config = dict(
    d_mlp=448,
    activation='swiglu',
    qk_norm=True,
    init_std_qkv=0.0443,
    optimizer='muon_variant',
    lr=0.00215,
    schedule='wsd',
    decay_fraction=0.731,
    seq_len=1024,
)
Each number is 500 + 25 x the weight over its row's rms, rounded and kept within 0 to 999. Layers, rows and columns count from 0. Numbers have three digits each. The size before them is the row's rms in percent of the matrix's.

# layer 5 attention output (transposed), 128x160, rms 0.089, rows 51-63,115-127, columns 0-79
094:496469555514547484522480468524505503472527509483524536497499497472457512498556469490452507526521492464500530507519519453461496501501511517515506529472490505523486462526539501559475512500538495493498479501506527479480523491520541515487489559
107:533555485482489458508492494467550528490483471515529483491511562467431469483535522490501516502508507475503528507492476504474497512472453477478473537469500509505494506516494485508485533526486511527511549512482507489488516550527481540497482481
100:461551510520486492498487515455437476485513500452494511520486486528509521514514505509477500526498490489468525497489484486515483491484497465516479465484505516498519503553496492464488486522482475531502482534506547498460534531514536518532492527
094:525525512513471459557511492509454481518492510472539470515486473483504504527497494506511531483490501560471494538516553508527478475486529444540510498501493501520539530476483503522507527465488482527480492534501527499464474480464514508510469529
107:476502469488510506499505514517525495498461494476507537526498546467481477535510462540513541510489464519489495508455538510457516471530480537503499517527507482525484544490503523533468498486455494467493504523489389497500504511479500493526521507
097:509529514544490512485503517556522509491484470494478461543479522491568570504481505472489471503473488510477550557496519502496508531559527555478482511486524517505525479469530502527509496534502505529503499487512521516515463499558503454478502520
115:447494509463503493447531494505484461502460522505536526507480509505495529483523495516490503483498512501518502502521547550515507468480521498481502484491499483489446505522499509486578495491418506534475517522496509526506508494508535496502501518
101:513535507518466512523485550509495513529537475510491503508492508511498506489521512537499521477504464532522460524509527480513541493489520529511520453468476495509512526482520474463469505498511511528558507497472466482520512523472469561487481571
087:541521523511502519539458554525507516498510470477523467536487514498502529493478481491508505476502471479561538507557538482516468523518506481498547465502524503442513494521464506497481543474529499515517504517516555484518521571513524497472503476
091:491476403473496466519519470482470495491487478514478452461534488525504499529518508471503507501499517508521551514521521488456500458496496512480494497489517485475462517508517493509493536515536513516456479515454536491481513472524458517538537549
103:537504433476499513487477511521494505552469523515506477495542472539494511488447541501505520519520484564492511517515517522524521467471461503522500471485505493499472499525471548498505517437547531476491554472501492468496490463490488501523492529
108:501490519472482494509474492518570504503488513495510528490481516489495563466563484465504458495481492494527517536520509544491457519479491505479489530527531478512494527478484512463487522493462521474540483471538522479466478518492536519480470483
102:527502520485489430490561541504519544515459474513524502460492527518487532532482483452496484469511498454474484530484478496497505479536495485490497525473488527483468497515532492504497532501490531534509521503513506519514540484503437474525505523
089:541534427505548506519495485458507520502492478527504452488501504472549474500503497536544460515514504500502471535506499467530501507538518471544460511514532505491534502511487482489501499497450482493555502528475492523552477484479483496469503475
100:486445478492487511539528478522501496475513501487458485501470493542535522498551485540527507537490512485462503509513522474489475468498486490449476515515478504529509504472474491511493493510512475444480532500559510508516486518462505506512527519
097:507491516480465514509502496531514480475521521522496564501507524473487464471530455498472525499498502496512488532491478500554507511487539492496520484514460492499492519462510487522534500471547499463514484518497461494502495519550485450488499462
101:488491450494511495517539491532516502463564499513486537489451516527496523484482493460493489573487529470502510509429482509471485518486464530477525487467493522490489521495495485513528493525503445450517539521533492505515520540590520464499517474
090:520498460506511468454485545519455515543528552534497545498506473517513473512536505513484504495487519518505460462542507510553487518521507474488496510509496524467507501477478492507510493450473504485503473499504514490477466509483469515519491480
097:472480503496541473486480511460477534483531541465531497463502513494473493494520477531489520540448487474517451487461487514490486482451507493515493491503501519498498518512500506473494515445493461510476495499518513476516512515459519535523457499
084:554505509485455511511456534514513490471511489495512502498530485478490497481480506529520505508491564455491505494493471497453525532549482488522501508518527512543498508478483514516482493533538545510544450471504485454502499503498501499490489478
091:510516445445563520500513517455522496520514528470498462497548458511484533542486533507533540513465496479481474490473485501437484492493500503495451536511534493505436493542501497502490515494513474508445519504549509507487492508495539556515466455
094:456542538459483473471496463505496512562476487511525490481528455499504510549478525497531503490500499485489523503486466489474533456517490516474498533547482462507497487504528449482508513505473503524521485489442480507494522403455482534521498514
114:507490527500483484463495516518496495518547537524487528444487498530492523485520532549519514496579487500510468509482533530538495525460477500548527479471506463466494471517473527510489491513501474487524536563529487508525495486486521523524453477
093:515493498496487522497503488438511504474501486526470507521520564487469431503545483533476525484501501458537460461506504492460495494482558489454509522527479518514502518472519483527523475522494534477474496503470478499518460528454503518462461493
090:443482495519467475522527511517501484542532485495497457495495475525493483482476557524533523458484508492485502489501493482509496490481527504511487480478500540449498473507505475490466461552527448577428482526481459532479498524496529496492533498
101:510490451492516508512460471516493483506516526524517501540500512507510539445530530509504456492455465527515530492535492517502513474481516528524520495507483514480488495505517489481471531492494500501508509515489477497459462487524483517514544503
# layer 5 attention value, 64x160, rms 0.0924, rows 52-63, columns 0-79
103:509500452479534527504514504476500494531507483496480524459478510467495545473483504484518509510491464531496468521477538471496474485530524510536486548540503482494527493486421513490474457496502488488488486517505462517521481481492485524495539498
100:546517473548507463541516517483483491494524492468521543508510498490547489474504477532527477484518527501498523497472506537475453491477504497507552503496531517515462512541502539487502525533482495462484459538501514499520466479489521514506501490
102:525514497552529532552479546514486523494488489491506491479510519469505510499488531500472450521532506465515501439517524543505454510495488459502499521477504455521545518492453503482469507512504495492450497501528515550460480521520489478474504532
098:520507503509510509537497477511485479461477517538521551524492521504481503501503512525519491573480491491520527494530535497493526470547493523507489447474486517521570483489515508532519523521510485544503507501527486489478470520480491571519517513
096:503462516535524507486490513512489473519487523493471483499475485475519505487521536538489483478517530543500480480477505504491534500540443480538530542464498501474494523510491511490523484518457461469542530490527513541515515544507522496476493482
098:503487490491487473493555480516533516524504470511511510518470528528518519499497497503514488479488468513470533516497489512546466483502503503508467515491481545498490498492475529474542501447509481542462496521485549473492506501497508526558480480
095:478539495509526485499524480510463526514464492491501537457470491476467489550547539517457525472515523488465488462476492475545511498478530512550475478490504487462535505506512509523512494507508452451512484507521496480485521499510494463520488447
092:506492473504485472505491525496446527491470509482523489505463478484517494499475482504483537504516498477535530516502519479485511468498500488478506481506501505514478488537540514511496458463464509477471491486498506510530550491512481408458466488
112:465523479551491539532509504494506470516529504467533495533522536486533495495503532456535519521490485480512480427434503525459518514514481467475465496496531526477509552519512503493474477496578486527494492478519498501487474469530467493502534553
098:489528495497474495485514516511505498494526469454484542497489489492518464515585529543467453523489494514490504504521489492513502483557482468500453499505454554479496502485499507436492501566490499529508547499453527479495534473493515487500517487
101:474457529520501519499468484526495528533480513557482502506538514488500524503460505504490539460470503492498506513494475498455498499494471488466449472493501482490486437507462474539518474505544488468507483498508466493490504507518499445511481445
101:505533473463556512503468493559502488515535470495488478503493493495521511504475521478494493454517496533508530498530511501457524504504488508496512477498480521496534505500499481485509508518546552505527466494437447457500526487520509472531524484
# layer 5 MLP gate, 448x160, rms 0.119, rows 0-44, columns 0-79
102:515443511507470477489559450478471519504504516490508474478522504504472526474479434533512522508478472495496491496541502480520511440514530517573496539478553557511458508530472485500501549534495531507499485536498467518530518527510483513505477528
104:503476547506473488471477508483480546442488504518514513518457501502509458542540535492514522528511474506462489494534533501495498495451517524512491470461464548516524488496532523479484534484507487522498496502508486498498457551495475474516544527
105:538502578496519496476497531470460487476533504447485509456490533520493495517493502494491545465498494513491495508555499538470483487469448476513499525490507508505504477537480553504501499515494480498481528497556494511498510538508496485518432485
100:524491500484542446470488553502491552488475508509460513471511497501468485469498553520469480481520528496448517523496497495486469467496496484509452507484525462497481527478550535518532485485472512530476513572530517489474494512473505538493504513
099:462500498469508474512483508475539498485510517481548494466504511467536478495530532519488481491520483493512497522461511507488497511482488491487469477494549463525491527470503514469512502524471508497512484491490456507505534503541489540477525470
103:435511458487468493474501470527485508534537490521518561503521448469532489512491504528502505496542456515516508494503512483526531479502432484517493505495512502489506543471449494465497493519493523465508521515468484493504546515484452520498499485
106:499518486526545460506526468480465519550505514497476467492510525490481508501492466485504497492461480526544469510511516462493495493483462517490498512468484502499525466561484464524504522506510502498527453467509505518509549532449515479476490492
102:493464506483508467477515534551451493506519553493514526517495532485491533505509490513502485448512524488486495519485506484526514478505488545537529491544569498484494511514517504461528498497494481516505457505512505553498466475487495493553510505
099:478475476547538490441524545501493515509477492446522492520496530535486506464565509487506512490533543496496535476501489466464480482493533558536484495493510483526504517506497523535545495470498492524482509508496493522511528476474496464505492540
097:489524487516489542469477481528465514538462484512503499518460501473530565476511473524537528469500489477514532503477486497483503500510486514449517509548473488494489511492494483525500540492508521499489505487526514459484441460539518539494488488
093:543475531528517486501505546499503495479529514511513515500512503497512461477533488474492500511482460495525552530457463527526470516527525485498501411484515500491508480534504502462460459491470512517514507487521493495513527526504467503499492478
111:460465530546490472523511491513502485499537475524497474493477538497521475511520531537488557494490458489470516528479517489496562469497513503516493499496493509518483506494549507514486508517476527512509492508464510534527497506504516537525490448
097:501479513482492495489494504500545526487490503493460539511514540521485516569475490531517514513517520508530542532464504515537526509491471438546551482464494482498494490514509486531448488498504492505536472497482479527506516506509522508483536499
103:520506464502554477482453486491502510504528504496458474499484507490453513547461491496506453491540439464509498505491492517497520450498477492493518513495516499507515492481510529473501470556532518462530496482480489470510456499481519524458498504
099:463508500529550496518514472527519500517514536468480506524517478469453536505479501513479501525533529473531482449482453515517498504499482530488463512506504521467457509530493463507503524522483511525452501554501526474517486530480513505511504492
098:447479480519512504500538481482464500509494476475494500490529488468517507513537480503463514534520441515490495516505573485539504468527524492507540531480483501447499489512478518521487520516510529452522543523500506476515514535485503510496519508
101:505499523535519459537519509524512525483517527507489481451491492516471526478537494516507502524503483525521519452509525485508531530512458417517504520499502503510497516515512510516482510500472472477489440488551511509497508511544499546542505484
105:466462469520487523483471513484508533474481464483459495495529504519468508472491487501500484487508476545515494469498495506500492493505464474544496450500513525562511509541503513516472453494546476503503538479469493469484478482503503491474487509
109:473483480455494515520458491542533513481542494473482452531497492542480551471515526501488472542522483541534481490516498527538469510501505517515524478475510531510493513467456459486485528510505473460510550484534491503472496509492517434456459515
096:481500500504473507497522528495502478478487482518503469480482515511505503511522514510567464508488543491470471487491463511506495457520544471491466492505466504532495531521518491544468524518486521543543502465522479515516531496503489487547510488
108:460526477477491430492485509499503489562461509495482455505511507504513496514478509487562509508533498564509517487494515486452497516468495457501470494512507500456529496510516462473479496506508496479455482504482507491523495458520510493510518492
108:479515537543544538479524517443478508502526495530483473457526550501536506485507474465502522479486522516470473541515508512524510447523553472527501508483489544446496491531509532488474484514445479545509496536520491494479536499480475469500504505
089:522520522492506475508491502531480498513526500469503501517510522487493532509493515524504486517496504505558475454482535506502478483534518471535525480505461519520534527490495533476475499456529464527514492498557502494514499495484505532476439492
109:452492449508490469474448489504525525498507492497510490505473491500517506535495547474503517505527486523528512493533542525459519493505522546528544517474517500499542518478474495517446527466549483506500504513508549531494453540520507495493453541
101:501465499502491550506505479470485530514549465456502510521497481503504527499526500536491487466510447527502477523504480512491484526455501502498546499480434499477488497489497501458496552504519495490499520546493504498512523524518495483519495453
106:528505478520478475517491485512530440505519514473446511476482493495480481527540458542469510492477543555549487467480481516492490482472532491530461517470508480487480493505482514525504498486485520471525490500492511520497490481490502580533498491
107:470469548484489490475475477519505503524494548487476496558490520505525489460482539543480491516521508548486568508509497516494508495509531486503460489522461532538497492456508510483510503518474482478488529504514427512489484528493484547501533492
101:460501507517449487490500497506510493521490482531470484483532460497485484506543481528530522468478543517465517467443497508462494515522461535479482527506466529505531550492536479521508478499516541466522532497473504512530506485486488543512507528
096:504482553522502520521506495481532501531487490510494540494471520452492489465467501494486485508533513543521519459472520547529470504475457431515479533517499516525504485455499529482494462468436521480481520511479485447508466542514517502513444473
094:507525502469488490521463496501519496515496520507519518485504575460473530496511502469471489441494493500433454526484543489509501482531475490485504507497490461482479481491505449482501504488464488510473486472460509487542483517528511437522557491
105:488512507557476493496523441491500541441488482491494527475431533443514469510530494522505474520488499543498472512493528504517516498514498473502477459455500489538508509459510528507477470481470484492511503478461489484481497534478494464500505451
100:506520513514494501498564477523520562512511497442510503528507482497526516510515475476494525517494480514554467488487514521516506464514509491488506506477483506487448490447480509504568496502463521424466510521510487474482529525529492533527473476
104:504477527490527500509512480490522486525496517499517518502556557480504539479495490490503477515498489475547466492505503530453476526507503486507492494484511522505525530507475501503476493502476544527485473498514537477435557538502475512544457484
101:510525533538512514496492515491515529510519483499520524470505502515539497438554486504481435509439499493496484540490517505502492491494477495528513479516491494516498474481497500465514549528490482516486503480534508563506488532445526495505483507
100:485484522501488461527520500531499495500492463523485501481492502482521508520515507465456524463481486466510500502495497500477534508513498485519484501486534495538470452528511502531479485503469450515537469476510458509461520467523499511512459509
106:529509454490470490471444504496504482465503518493480515506508539517547515481498496462485495509542480501484517482460486500502553551491503513472516506476557482488497473526534520519500482508474453501470488506515492475509492542532525499464471539
101:495462510503508505490483522475477517490498508495504493510472512516508505500520473469517524497518491487518502582507514490521508520520479502553482502471460480544496510471500470480511535513477444493526504528505442515483513499474539535505481485
104:503506499510521525462504482479517494513509550503524461466532509527486499473474472464534494481519510511479518516532489499507489486578483470536448454497467486502503513488554490518505502535456511522529534487499468476464477525496450538481483521
098:487515468508515518521476486474480481502475492524517508490464495492482502529498465482468510505520506512463518526504530524470531506513511506474496448523503475496471472510453460516485496460501464507497535496494530525504494514496545491583486512
102:485496541458484486483471528496483477484556524473501494515519494537486466486539489516489471530478503494505500518495497537514501467519503473517488442514509482494493517532455524496497548514472535487482529521556524510502513507496503494504488506
100:512468460502430458526485532534502526521498513506487517471478555474490482524561456473555491529518491531517524461512550503467500516521539488509480495468498473518500527554452496515456516480467528505548508513512496480517494486493512486481519475
104:470477509508506522506463483484480533536522480450439537523516524514501504554489530490500516489464511476475496489506494466456494499518480472503511479494539521521524542529505503523495513539534487478486521495498531485453487487526493531482482508
100:503500471495502479449512489497464436501511555479508547519528517511492480498477506514481496490460483541499507505537487503493487566462495462470527512515507489482478523497523501540518496508486484470500482492498466473497490564497484507507447462
102:473504510518478501469445512475508526512516518500518492547568509471515442464452495495502504482481514507526496479504497480486527481462525488537486504454494538498488517490517511488488502507461481541489456448555532493474491512509530511486513486
100:460501485519523509502523502562492542451512501503526499508471515521515499523516441482516481513493478490475509491462483456471509489522520544501507528499493507527482462499534485536522494478501477524518489496510456530474474512545493516546505507
# layer 5 MLP up, 448x160, rms 0.118, rows 0-44, columns 0-79
104:434511509462505500487493509510547513506497503506504508588498495492492450492507486496544516507525540474491499536486508489492519486523475519491455507522457491490539510463512475473484515551517502520540479511523508481500480541561481521461484455
098:522539533446482520511496537531528518515506477478521500499502461554498489542484488511540457492501503508498476527502468532491516498519527474533495453467479540488485522490510510488499513534470523563498484523539497504520446458495471496546508510
098:477514485488485489488496488496523515516491477454505483541539486481481459524461484514512468536522535447501462521481465516497520529502466488532458473521538509533496538485508482496520503496467495512531506518469515516513466478533525555516508485
095:536520520496438502486530477492483475530495518517496524504525479484533498549527513508556524486509503490492515488485507467513491496541490492493477477483456547543486504517560495503483540527535504506511465526452498465501516495515526491525450506
105:508530509532501501520589489471481525510495473477506459503504533482538457497495495487494477499494495473525512509517435466527511489502489494518465498544467513482525436495536484525553522469525483521506499490531487480451462467474484504510510521
103:462496520487513506430505465525503500486508491458519520491486509481507497474557531531471458535476491487500450529472509430561535545506478496521550518502522468486512498500482503485515538478488507519498493475501500486512475482489471533520503500
101:512481484510552499443522487495518487481508500521520505544501446510524511489495485486501470496522526481476531473526524494510467538487526450493476512499460466473448532537486502502531495513490494453457477508551506524525499531504498479444511474
095:506486530520514470493519506462467469414519542550491513535505488501495503539551498499502524450437519504484496481517451477531503503530501507487478471514495503521493516517480513505476478483464502512507483485457489491504511481516538504505496494
095:482519555483513455496470518477509507520501494494491512508513470468512483490527483512490542503522495482519490526482483531562500520520528503470467520494504505464517505513505541485470534551507450500468464474507496459455435518489518457484491499
100:496513501491511496516496524482499449509502490521508493495486484481424505489475482500478496489526492472498483471502481548523504496496519521520473504503522479519551512499499506479507436497474442521512466499460496491516528515524482431460494484
094:463529564516496516493468483520513521473441507486533520528493488475518522478506494510513507459486504445515506490466455490511473471483546467472545535474491508489478493551474525519533458433470496499470522490494491491499508488512483498489506477
102:473539507477507486510520486507494514536530490502501503518511520519528506503492480511476536533492471469477513497535525481505516475484537521509515523504461487492469544461487500526492493485497520493453549520475526506491497516521470523542479536
099:477506483539496488505523483479543471514478526488495497511561518474482479467461505498506454488517518526479494469497517492506458530531518518483455496530496529498516505466463504509478534476519498506508541489503481494483472477543471533492485487
096:468504475520508492486491542492497497533516480479496469474536500500465489512512484473505475503511506480539489491513501489508492514511474518486497485536465465535507511516494545501509472456509537485505529516499439431508498444452526483525549548
101:533503489522496539489466549497497502485493456523527481493497483506526531505486519520525476481547529516500497481528530505489537522495497477513505513477472474505506522478521534507448484484521491485522500506530450515494511439483520517477521537
099:493491507495496495500564435515501472516532496477527518462488484530482527486517524528459497508495475531506512535513541498501474543485567457471494445493507505503505475526489501537485502447568480467492500514493493523505525501527472458512502471
095:481507474463478546511484507504464481522494527520477500505535518474499467530537513502476460475537475445516527482493505538508473480505492522504452482482488482470487465507492548490542521527516537525517531508489491506510539484492531506496542502
103:510479529495540542520502478472495517525451528518510464506461507531508504502514451490465528509468458477479511508491517555513498497524538519519483533509460477500499501479481441518540519500497503491505478491445504525509513525547468495505503503
103:510500485524484498520519522495474494480451547524505497492502478501507507497476527477472547536448483544509539530477484494430495539531478493511477480452497492492505492523494564493505496486526487528506508454468501480503486475455532513473539469
098:492447517480564468535557546489510479514486453472513498510475483500489484443491516515524521449487508480514498494471482478495482474484499507475537496505508506518505479545514503563468504501468546491501506512513461498509504525463492535484473462
106:531494498516529516522459540458486511463490512515507543521493485470479524545513505486499510468520534529477519504492471533530556510511522520531512504490512517514490506471515480491505530457481506455525496462518453536498500527537503526481480515
099:512511460506535534496544501519531502523471547477512528508469489499518500461518520503484519536496506509553447477540534545516486485509508495512517476541506529498518486550520501523501486480490514509473450514541499498476461504482476495491515510
104:508489434503436475480506485492488537535512504490503481509487520468553499498491468499525516490496489533466484496493510529483500486518519523540510523458501534501515520445489510481506501554452528500468501462447499514485454497549472508517513554
108:508500535469502445479569485528460469517511534504527473506533473506505479517525502468508463514497503479502525501466483480516463489488461482495490489538495504495496467476473492473511490489491531457490549479480489477520531515485493457508573432
101:498507454510497466553502478549495483507506447494453470474562473501478510509516520537487514480494533519508521521461500495517473541500510497467513463547506503518500494517516517519515478561480518497475522482486524474489500473492476510494500497
103:503463496494491485528494480479529464548492525465494466471541500472476472493431517509505514531504510501501517520534449502486497510496508470517483492489504528503450557509504502498542508518472542495547513463467498516507483516470485495536475539
103:550481487484536517507466503487501504464447490479521476482503500468498517506478495435511550502468529500558490489512527519518471496484470515528534525507526488524504540494453470496493504560561554441522523460489503504514518520482483482464493462
106:506466514487479455541501480499459532503472494548494470480491486494491488553505478480466472529532518489464492487513491519492516513498502520493514507488521505496501496534454486523454487486530496503498500513488530498544488466524505534515518531
096:492500469534501496486522469506493525489516520480467540480478465499497496459489503457502457475488494466552550516559472514493522503521467505509444520525551512465495510522482487495480522519516534525480496514514496500523487497504468472504475489
097:524489488509525520480517495500478485514530510444473482468503475531488520521503494507502507458517481476507470488521522558539490543459487510491472506496516463462506497564469517488518468519487468438461466498511488500518492517490497526487541489
105:528451508498528524519492538478468500484529501510477516478501526492522511458559488513500517519498504496493509498525475485503494504532480498477510503486504567563521499445527505542454487505533520474469487503503525480465424516462507456483489487
099:449470490548494495476477514459494508508506479534495472497502477501446518506498511566492482505507474530489466488527509499500493487479535500500548460502486530470501506534529510520499483536469491515515500525527495479506502492503527462526483515
100:566530459518464523541505514519468543477477537512450478486529437526505551503537515525525489469505522484500524509482515526513473475517485493501473474515513504487501481517519491509500541534505489503537509518518488495464517493469484484437487486
099:551513548510476486501512556507540512516544509489498493486498515475495529518520509513505477513526516489480524542488517497510496451543477458455544523482458509486518512500486509486454480493492525477516507521529532529482470514494509496539485485
099:490474454490545499545449494477540560510470482523460464489484508466454530524525498527489533512519517480539487517521501495510506550475466518547450505523495513497458520559502511501496489496479486473542556505509485473500508514499503537519510530
107:522483527484504507476528487462469502519489505530492540516530501500525486479525456474498554491489515475526498494522488463501466462432474484506459492539512521519511540515506477514491523509486535515490490490511503525512477492505511514491489474
096:464502465454496515479510502512476441511513506499531488521534443528520480512561468504528501511532506486538480478519509481513456486487495502530501527492496483496536494497514503490480562464469502500541508522500481478470511481442531496514486478
101:519504477507515574527521515482514490498494507464506482488489461518484502486515498515471513494526536540502517524507486515494466535507487478517478483490532544489512480470503515508487494478533499522529537487530499512531498519485508448488488495
096:470485505496536522541475519459469494509503520510525486494508465509530519521495524485468492495466471507499526542505508512508543487501521446481476489519448482425508493520460496468519493490530479523519564491474529451520514505506497521498475468
097:494549539502480501498485511510527487521535494520466522501528469537553519478533505505456514477483511507551455468478483466491513505500483487515497542518513515496450507522486512480534489521523504485498452499509495473532503502519486481520469516
100:488519528508507525480513472508498509560505478474505490472473541502518508505459476500526484561484478510535502513489520500560485475492483485516487529491546504493466480469465521498523479500454482494496485485491478509516546504526502474495518517
108:509522484489487515477468484488509516523472506549498495512497491542494481516479484503506502517529469481513553474523499553481491506476494561478512526524479503518497492516446532549541495475484521513505515501484495509474489500519468494514514447
106:485509498505465460552531508457519533495493486519501467498519518471491501457555495477534477558495439526503451511506510470477506446490517530496478506497494479541523515494521485472481489497495507513461541487504503501480526516513529472533536555
099:503508510534517523548476515543528504500547482489468497516487495494531537489477509502496458496470456511474449507453502536513462504469525512530509504496490481482523525486489508491518492521529473533527554519477481511517486472490439505489492507
098:528497502496492503538526488498513519482513493477492535493511516502499536548495489486502510471472536472478505525491505469510510534539531517521499500454503514501494501457485524561479506483535566447507502522495478495523545488526529475457503504
# layer 5 MLP down (transposed), 448x160, rms 0.0771, rows 0-44, columns 0-79
101:465483460475487528493525515477515504524504501526473490518503482502540464526482536523513496509458509494531488544479438513458510481520487500490478480529492469497496466457524498556504536501473468502509509506479474459495494519484498531509520510
100:494539497520507493516522530491457431521498520512478488523476486479488502507498497522516499524511524509510470495513468465505534514536538493485454502471512459492488499500471450538483486512539513500505477574503489500499497455456548555499485465
102:496484459492514513505474463511490459472446490559501488500499507487517573475504506476492532489502494532517522514499493468496435490534562485560493490525501462519495487481495507501456526470471465564501485471487479483484482478466527476519473496
100:493447455475494460530498522543514540534519469530492512541502537544520499481518454514507541535492482479492487527512498520494496492542503437496505497530534463520503507483494515511486548505558505501486490523490482471517475461475516483494504492
104:507506555492485486536528475511471506511551518507523484508479463508497534453516478477459510475515511521508515525467490555490493490523473522487504502481499515470458476482502474515460512498503538493462491513480483572479467543495494506494511505
105:484539517516481509508494470483500500513479501524496518525505529554488487477494515518537488518492499485502507519513450490482529519527460478492484504504530501493474489520493487518505492540497509480493473486557472501478537528537526531514497500
102:503528524518548513497484499495513497498482558517476505538492518497510484475504517496457469483527583532496498517453481534523486516463509462552475505491521475494466527520529503493491466540489511495467543516497549518528487505463465481528542471
094:472499481471499525503460502521530539534520520499490524528517461459475498491476538520527510513518512491494485486523522487497513489514476498479489466504515478498533511528502543474452490485507501497536473513511497501486495522488513498497480540
096:523491545529494476535481507512481516497505470464510525557491494484480488500512489464463481457509487458482497509505518520502564494561466486481508535514477462531491496465482523499508480467504507555484502497507501472494531501502503483539537473
103:470524539498454504520504544462486486501515461544511497526474503520463509519518501507444518495516486515497451496541485518506537512571495503457519518498482487486462509501511508497517506478527463520510537527530456490516483490508534469490505465
093:520435480479474500493514520444512503511540525499458508526530483526553498510501511488513479514496503525486488477539494531532519464552532537519501485547502478524508537580538487505471514518484481488531498533527554488485488518489511495503474444
102:562452536550514517493505497517515509476487481502498513514504503481504528498532477551549456519454512521544476475521557503528508501457539493546556499490526499483489478503516510457500505494462513499528506471488499481490503500534497467509491501
100:548511480489487490484514474481512486552505530521488471524504518506504560492497524458460482479497520487500497558466505554498530459458521494488511481458494523491484500482501468478504493513490469501507512520517515502497481487469489505483490476
100:472509515528527543526518505526523536481529457524483484526494513469456492509501474523447536496538502509472515521480521557498485507494480477517544500480523475489511526503486509496468515559502484463523501524483523491488523509496512511510468496
100:459475509509485510464530471463487532483524513457514504522498451459486461489509541554494521477517476500558516479492524497499467555482577493473522493531469527483504511516501496488524517494473529484480483485487481480501504500468498553506525466
098:496528534492514512499535500488484521508478480496459492517483534504503522479486487550439517486534510503469520490516537567494455515548483499519488483504480470527514502483478505509492452494461519465515487549497513476487513504533521512478558482
099:439487534504504477478483465495525502469474484498467542507432493515468467490518471469520487450517487489494503484446512548489486511512453497513518499489507558498522531478495545507523519529532488532536513501485541507495516454512458486495483500
106:498452501522496501538503475491491531502479471440441498532497471485456501523495533477469526513501500519512537455526507459541492500521527489510500494511452532481470518533517532521460481494502494485509531468463492526478457506463503554543485514
100:521548529493499476517440543509484500463523502499517491517465501528494521482559527535484492469511470475487500521470510531549547523509472488517490542484514479497456512529504464495546534535520492464536552503483475531469492522483517464494514472
100:467514505497460506472513499478486538506471516532546471452530523530518519520462538520544485503491492488496480486533458498479485449456521472539466485511449515523505484499499479497505486490500482504484508541519497477532487482506472539474520485
109:497523529530491537521503563493503491505534492512530509495493481505482413501502477502471499478458517524482466513493511480534506480506463509481540491536479520507509496541487497482515508478495458452518516493463532523469451502503504512453537464
102:540507490509488492464535517490506531495478496530466515453506464545493445528498514473472507464497512550469477521502504490469505512527408497520443538504493493532459502496476515493496498484531510540489507519503473469487543452533485461534480486
102:481497469496504420527479487516506459512500492481503514500448511522551522487460472458491519541521457541480490507477505524504532521501497544514458506479499514524513516491513494482536519492523494492476514494468530541497482476496511534470494507
108:525462513528510496522504529461483514545523467491481523484529453531536514450570549501495490462506534524521497498479454474472518485475504537495516486469544506489495514508496453488532470494491470486455485507487491490543468500513499467522514447
104:512500466542507508539482515529479496477499499524512484519514536528523516482483489482459474495531512473498517510504506459520511464537501522510496463493521466548526479500507499485477512492508503468507469449525472503494517494465505499516493516
107:513483493488499550488491517501490502563540534511541490475489532530517475528468505477526453525496517485512534551469524511483495512517519513451509490470510491486482527457503536477516468475511516540526509493469497494460473505524521514508499458
101:510516502473532539498522531465508459457492498499505492465517498456490566537500479473528470510481491494524484499512527515515535505518473532483505503444495486483527471497506497509521517519510535574471485497485436500503479540472515433517489468
105:541512481471489467527511519502478487463503527539499485469501490480508531492523513506515529517502494501512443492518577486518514499477546516535535508517508500495451524472507469468471527488522493475494477516521525463500503519460481467493534512
095:487501502490520488526449515480494477502480547507483497505493506529553521488497482492535512527490500514543524524502492442508511523477521533524512459509493520470504533493459457517475556506508491491511440526524469496525491494506472480509486489
099:497507516465458524502449530539481506512480482483466479483478493539533522505526470484540509452529504451514467516501468471534491481472487502489518478507514478451512453477478531485478485524516497481509569485503486491545463483491455486494492500
099:493502497506497477510480451507467536469484524481496511475484475463512479538477503508533499489502507495532510505545500516510475447485532507481513474456506489532512495484512494500448459489483502438492517469500503501502509534484497410469514496
103:527481508484513487494530510478520541497473514506437479491519523521493495505502510524517513472547472516485526491534470490489505500507461504517562491474534525489498526482500515514465483476490481501432504479514516523499549532545479525510501503
102:503504547490508506494479512498509487452506512463518514521469497510467542485531499495527568523451475509504484491480494515531486436477463471487486476528469506492525484515520502512545503512523497501532513522476412488516489486516483523477498442
093:534532455518481498426511487534483501517480484505505487522523493528507499510494503524516543494479505534482502487543475505495474517518495530466522487483501505489481511510504511519552509511507518508482495506492485521481514497474507511547494471
097:528522513477472495471522537508463498523488525474526516527509512498524502497523539436493532544500476514488510526518433483469464497504530514475478500502505505487495493512503523530514521487486525546498426474526506525523521476493530481498515534
109:498455516484502478495488493478515496572528507524503508509555521502460475438485480499527554494498518493510495500499503487475520536487475441476494541435496492486446526507523514510524507499515509537507486525493537476514523484423484491457466481
101:482475522506525487434550516515472563497500486513492471529531488462439452535502531508511507486515508483464459500460491558485486496474524478488492509514498499499509473516512524475537515476499519481536492464497457510516479512548526490472518500
099:507513476517491472462512561478515513575472496521510537501477473500552496490512465495504514508530479531511496480454491461506468508509450488501477513531534539462500480469481531487504521469516507566513492454483531495502508499508480474517487511
102:520539511583514499530499515500502493488528497502525482469489453494474460522485510512519511507478531515456572480495516525486511514479488503503490458503506492535534511510502463508516491472547487528512502518503524512491488514501487520519481504
094:578443496503492494490503485519517482493490506495469490497516519502521446501500508484518489522506499498456489485505514486497472514488468531505529490490494527518484484500509507486501512504495526503488504491552532497530511479461478519543501551
103:443484528548500461486511484474512510513546472476496513488502478501517536483455475484539476514535505489510490507517484494516572486491497477505506511491488499536487513460481513507502524462546524518483488474515523475482551492502478495461492523
099:479489494450529496508506494497497461469505497509500485580482510445477466511530469528543501511503483505505488513498547478514524490483536526517513557480517502459507512492524499519552552454469542494492484507490498509478515531459543467509502487
105:526534473517497495532518534517489514522492480447497516513489504480486461490555503495454536508510494491530492468494526495486501516505497517478494477503485509522479541524552551529502466496505475495533539503518542519474511521477486485485504508
094:492491513485502511487493485495502540501496513466540490507521488470512499475473497485494490504495428518509475486505486501511519506486486509508489488486514541492503519520512497479513508495440474551501496500505530461527512539443496511499489509
095:516523500491515500525541482502492482503513478484482496525552519534519498508478515474539533564478485525536508506512474512488504555535521480494492463490518493480492523523523510491514469508511516537465479515509468502449460475476475501518570499